Weights of a small GPT-style language model, trained from scratch on English Wikipedia: vocabulary 1024, 5300 steps.
Each number is 128 + 32 x the weight over its row's rms, rounded and kept within 0 to 255. Layers, rows and columns count from 0. The size above them is the row's rms in percent of the matrix's.

# layer 6 MLP gate, 704x256, rms 0.0944, rows 606-617, columns 0-255
size [101  99 101  95  98 104  98 101 107  95  99  99]
[[142  88 177 102 134 184 182 116 102 159  73  70 184 139  45 128 103 134 150 113 149 118 147 155 145 151 184  87 153 109 145 114 119 122  72  92  78  71  98 151  87  95  95 108 106 100 144 137 155 102 144 126 112  93 118 117 142 132 115 131  86 114 159 179 167 151 160 136 122 117  98 143 159 167 147 111 187 109 119 128 174 131  99 143 141 173 100 103 152 142  53 157 222 110 108 115 130 193 122 160 118 191 113 106  61 133 118 148 157 159 103 136 189 124 116  95  80 170 134 126 118 105 124 137  94 140 158 122  82  80 164  85  95 107 122 124 106 201 133 171 113 135 140 175 172  80  83 166  73 138 127  92 122  81 141  73 114 203 141 121 155  71 114 108 115 105 123 108 183 141 115  95 100 126 102  88 129 144 140  99 156 103 232  68  83  99 105 153 187  88 100 144 142 126 134 170 122  93 110 120  68  77  79 125  80 125 123 179 153 137 130 109 167  96 158  82 146 142 107 123 132  82 133 103  98 118 146 133 159 136  95 148 120 122 130 120 147 136 103 109 163 129 128 160 123 109 102  94  83  78 110 174 166 158 150 104]
 [133 127 102 120 127 177 175 153 106  84 109  70 174 182 161 144 132 130 143  70 163 115 121 126 145  79 131 205 146 226 151 156 125 101 154 205 109 138 176  80 138 143 111 145 112 161 141  90 191 117 188 124 142  96 152 109 143 126  38 161 148 108 139 112 128 121 168  82 120 128 107 110 121 128 125 139 156 115 101 147 106 150 167 118 187 103 157 130 125 167 132 135 181 145 121 188 175 108 145 110 188  67 206  78  62 183 106 119 154 104 112 117 135 131 154 140 139  89 126 154 173 137 141 135  86 112 112 139 117 106 131 177  98 150  75  97  84 182  96 144 163 128 140 156 109 159 111 118 132 175 148 136 134 184  65 103  99 140 161 158 132 154  92 159 177 144  90 164 128 141 118 126 132 170 141 194 138 128 132 135 119 129 141 141 105 141 125 190 131 105 179 135 128  80  60 132  82 173 134 122 149 139 109 180  83  74  87 133 104 185  93  94 135 138 136 141 170 124 127  88 195 116 193 188 166  88 169 143 133 117  99 117 110 162 149 109  71 127 154 129 127 133 116 118 129 139 122 138  46 115  87 166 145 153 151 122]
 [ 70  98  84 107 122 137 113 156 118 112 142 118 121 150 156 174 130 201  91 151 131 149 110 100 150  91  76 185 192 191 136 169 159  73 117 148 126 125 142 102 139 134 117 184 177 160 106 137  90 167 162 120 142 114 140 158 141 179 102  79 169 118 154  74 147 184 133 118 144  98 123 143 125 173 150  58 110  85 132  91 134 115 133 105  92 114 135 102 126 157 129 145 135 127  77 163 143 172 103 131  98 131 168 126 144 141 115 146 161 166 141  43 149 116 195 118  78 138 148 121 167 146  87 105 154 155 179  65 119  89 132 175 134 134  86  96 135  80  45  79 168  96  97  86 118 151 131 134 148  95 126 117 133 154 126  70  91 125 132 129 117 182 129 130 171  92 143  79 100 189 116 129 118 102 165 140  86 161 174 125  49 139  49 149 133 116 183 128 121  97 160 169  96 137 105 144 104 154 115 159 122  39 106 117 161 126 135 118 123  99  79 137 110 122 122  92 175  72 149  82 143 103 161 129 103 184 128 146 137 147 106  62 174 154 119  68 100 127 126 107 142 119 144 128 147 101  91 144 121  58 141  52 148 136 128 160]
 [ 89  97  84 154 198 139  80 129 108 132 100 113  75  77 133 137 150 132 105 125 162 118 120 102  80 149 175 106 137 154  85 129  92 108  98 107 121 109 134 120 113 157 142 101  72 151 110 147 165 165 143 114  86 119 116 155 143 131 145  82 132 128 159 139 124 155  97 169 128 142  63 148 123 112 137 206 166 168 149 154  78 101 134 103 106 175 109 185 133 193  75  96 102 148 106 121 131 182 106  93 158 134  93  78  92 100 174 169 177 170  84 174 148 102 123 206 113 109 110 146 115 114  81 101 147 205 145 131 134 129 134 108 141 179 135 172 137  84 177 128 150 102 106 182  91 126  96 114 147 164 151 181 113 119 122 144  98 184  48 108 115 101 165 104 145 105 115 141 150 174  81 161 150 144 168 125 128 159 194 162 194 115  96 120 156 170 110 162 130 137 149 148  95 174 164 131  68 155  87 118 146 147 103 164  99 120 107 109  78 163 136 139 134 175 150 125  98 103 136 115 122 154 162 125 146 133  56 144 145  57 148 154 143 127  57 124  78  90  87 128 179 159 218 148 173 146 104 113  74 149  94 140  96 142 137 134]
 [ 58  80 125 146 120 108  86 114 159 180  86  57 172 134 136 132 136 129 180 145  86 124  87 116  20 136 178 143  61 101  82  91  98  97 104 141 113 128 123  89 115  99 140 118  96 129 160 119 129  96 106 149 153 154 132 126 122  69 132  74 159 180 162 119 135  93 134 163 141 101 135 180 174 171 139 130 103 120 154 167 173 145 142 146  93 102 122 115 164 186 133 122 118  58 100  91  91 128 130 167  89 113 114 102 120 135 119 114  85  95 126  79 108 154 155 136 124 122 126 127 122 161 163 134 111 140  99 156 111  92 152 139 164  88 118 102 123 134  58  69 141 154  98 151 172 148 120 130 118  83  89 153 126 141 110 125 192 158 117 118 110 126 153 112  95 115 126  77 136 154 149 119 112 127 191  53 159 111 108  91 111 130 143 117  81  78 178 166  79 139 135  95 129 111 166 165 144  54  52 105 171 112 147 137 111 141  85  97  69  63 183 169 132 100 145 132 110 199 127  99 124 130 130 117 230 111 140 167 156 103 106 116 116  82 143 127 100 151  89 180 148 137  96  94 118 167  86 135 172  79 129 149 115  80 174 149]
 [126 145 100  89 182 101  82 133  79 113  56  73 138 128 117 145 134 167 141 158 130 121 124 141 144 154 112 144 151  95  99 143 117 144 124 171 107 124 147  55 112  64  66 175 115 169 146 131 154  56 119 147 106 102 149  94 181  98 113  97  90 138 150  74 110 141 135 147 111 120 166 146 135 125 172  47 134 140 152 117 120 193 107 116 110 157  96 179 132 123 148 135 131 161 175  83 122 101 148 155 111 142  98  98 178  84 119  99 151 190 180  95 131 135 109  97 144  76  89 152 188 118 102 114 107 161 144  93  26 109 104  62 132 180  96 168 102 158 137 153 135 170 217 138 142  86 143 139 111 177 118 126 182 109 104 124  92 104 205 119 145  95 176 114 157 118 127 160 147 112 111 108 133 148  94 122 127 152 119 156 174 165 170 129 118 129 176 167  76 132 100 125 142 147 154 107 157 129  83 121 105 118  98 165 154  51  64 187 121  75 145 158 104 100 134 156  94  68  93  75 162 163 177 129 138 120 140 138 137 114 153 121  96 162 142 101 135  92 141 163 121 135  96 117  99 116 158 146 174 135 150 189 174 117 167  97]
 [158 144 163 120 174 117 151 105 195 142  72  74  89 154  98 114 139  59 155 117 175  92 119 121 137  74 109 127 112  92 116 137 152 138 202  86  86 136 109 140  92 101 124  79 137 111 135  96 193 102 103 161 182  79 124  85 147 110 136 125 149 178  99  98 153 108 140 129 145 111 148 166 145  86 215 108  24  89 116 158 103 135 121 144 133  98  94 160 127 121 122 122 106 139  77 134  86 151 180 124 101 120 157 201 102 137 106 122 139  69 109  84 150  88 115 118 136 148 128 127 156 214 181 134 111 126 138 126 154 144 138 224 129 154 122 154 141 128 134 109 149 117 133 125 144 133 141 139 151 172 132 133  96 166 112 101 128 141 123 124 103 181 180  88 151 184 107 129 173 111  79  97 153 131 135 135 186 157 138 150 179 172  60 223  66 177 150 117 164 117 109 129 109 131 150 141  90 171 161 130  70 125 148  68 122 146 164 128  97  99 145 130  96 128 136 154 125 143  69 159 186 166 137 117 143  91 134 116 103 110  97 125 158 122  84  99 141 164 164 178  80 116 131 158 124 116 140 164 137 111  97  66 141 148 187 121]
 [138 132 122  97 154 186 137 170 105 115  86  97 154 125 102 121 146 118 210 115 117 140 167 114 120 152 100 180 102 134 140 153 127 148 120  70 141 104 125 129 122 157 102 107  84 197 135 188 133 151 129 165  99 108 151 132 121 128 106 113 136  87 138 144 147  97 154 167 135 176 127 131  98 100 141 135 144 138 120 148 153 176 105 119 103  81 109  88 153 171 139 136 134 137  76 163 116 135 153 169  85  73 142 140 127 158 140 154 117 141 136 161 143  99  32 170 103 146 134  76 184 126 135  98 140 140  97 110 144 116 156 137 156 129 152  84 135  97 110 185 203 145 120 105  14  73 129  80 144 150 127  74 124 145 194 187  70 169 103  89 170 135 173 160 129 167 162 130 151 135 144 121 169 136 107  70 167 165 144 135 107 167 118 110 156 108 110 142 236 103 116 139 109 172 129 124 167 135 104 160  93 195 154 135 145  82  93 154  93 105 116 125 131 125  89 137 133 157 171  88 142 136 157 127 154 172 174 116 192  92  60 160 130 161 127 125 175 110  65 129  83 171 132 122 171 119 159  48 114 102 143  71 132 137 177 145]
 [121  79 102 130 113 122  68 171 110 166 135 130  87 143 122 119 131  92 143 160 108 159  78 142  62  56 162 134 191 130 174 123 138 131 157 102 128 182 188 153 124  89  85 104 134 136 119 138  88 149  91 121 150 136 132  70  76 109  80 116  91 178  99  83 149 131 148 148 130 125 180 142 106 120 137 144 132 122 189 163 165 108 146 128 156 103  91 123 141  86 154 119 169 123  80 155 116 165 134 172 150 108 163 104 124 100 142 144 160 164 117 119 123 142 113 136  32 159 122  65 156 156 116 154 138 107  97  84 103 117 138 117  95 135 103 193 148  99 106 106 192 113 183 194 106 102 159 156 116 171  78 153 125 159 102 190 118 148 131 125 142 181 174 119  84 120  94 123 170  95 146 128 163 156  64  80 131 155 180 116  96 184 145 122 146  98 208 128 107 172 174 160 120  64 105 148  73 146 160  66 104 158 148 124 111 159  84 125 164 145 150 110 120 115 137 136  48 166  94 114 172 136 151 147 162 152 102 191 142 160  82 161  94 157 134  96 183 117 121 172 154 132 117 161 107  58 119 129 130 140  86 128  93 121 132  91]
 [123 146 112  90 114 206 156 117  93  67 134  62  87 116 175  86 104 214 122 104 110 127 124 185 115 147 121  94 120  95 115 118 128 143 127 216 108 139 103 149 156 134  76  82 137 134 152 133 163 144 146 127 111 117 144 132 125 172  84 115 105 197 151  94 115  90 109 114 108  89 117 158  89 115 123 115 124  94 118 141 165 178 175 161 159 139 135 158 133 137 188  99  95 134 139 190 142 128 134 122 140 144 109  59 152 146  72 117 157  89 150 115  81 136 116  97 119 138 125  81 130  89 131 121 147 110 118 140 165 151  64 116 176 148 174  94 127 157 135 117 191  70 149 144 110  73 168 121 112 170 100 189 101 141 105 181 116 115 138 108 108 173 163 105 141 134 109  84 151  99 113 103 101  46 131 168  77 186  87  62  67 115 152 162 152  99 184 111 157  95 139  75  99 152 134 156  82 150  96 137 105 115 102 127 149 110 140 104 131 138 119  82 175 137 205 136  76 185  93  80 133 152 129 112 120 162 134 123 149  98 198  95 150 162 151 163  78  97  81 136  93 126 140 111 135 105 111 127 109 129 141 172 153 218 136 121]
 [155 165  98 127 108  72 138 139 137 112 125 107 171 112 179 109 126 100 166 142 109 124 167 176  92 117  76 157  94 140 160 114 160 180 179 115 129 132 207 122 207 122 128  62 123  76  74 116 137 121 144  68 116 142 193 134 143 134  92 124  84 132 142 121 155 130 183  82 137  97 100 173  91 159 163 107 119 145 129 135  98 158  98 155 111  83 159 153  86 130  98 135 123  99 119 135 162 138 109 159 166 103  82  90  84 149  93 150 110 106 150 123 134  95 119 157  56 152 161  93 143 125 116  87 173 172 159 118 120  81 135  78  92 103 126  43  69 126 129 115 141 115 172 105 118 130 180 171 109 104  98  75 126 103 127 167 138 115  84 171 178 131  99 113 103 178 119 137 171  57 139 121  85 109 114 124 150 136 111  34  98  88 140 101  89 105 106  94 171 162  84 144 132  85  93 109 106 132  86 115  84 154 179  74  95 171 137 102 118 197 187 167 200  99 109 130 104 142 113 141 147 114 110 144 173 193 117 147 181 123 117 106 183 167 122  77 126 113 163 150 142  73 148 159 148 123 113 102 103 114 133 105 108 138 117 151]
 [ 90 113 118 145 145  90 135 135  94  98 116 116 139  94 163 121  91 111 116  84 106 148 144 153 178 131 148 142 145  85  82  80 168 124 122 166 198 167  88  82 155 165  88 132 105 143 116 153  80 150 155 149 107 131 155 109  44  98 104 189 150 104 132 125 137 106 113 157  99 118 114 135 157 165 147 114 171 121 164 128 146 156 134  76 165 112 137 113  66 136 124 148 109  67 159 134  97 100 139 125 155  99 118 116 115 127 159 159  88 136 129  65 130 175  72 170  98 123 137 173 128 151 144 125  85 125  64 101 142 118 138  91 161  85 118 153 171  42  96 128 104 134  99 110 132 102 116 130 192 184  90 108  63 100 157 159 106  21 138 148 102  87 184  78 166 136 160 162 135 128 160 102  48  86 127 103 121 175 127 167  67 117 165 153 151 128 181 159 145  92 156 135 125 116 138 160 176  79  54 101 121 129  86 132 118 132 145 113  85  75 134 129  72 175  95 162 113 140 139  73 144 165  73 132 192 105 166 164 144 131 135 108 150 162 147 129 125  72 117 132 153  93 115 159 119 107  82  96 111 104 151  63 112  95 122 151]]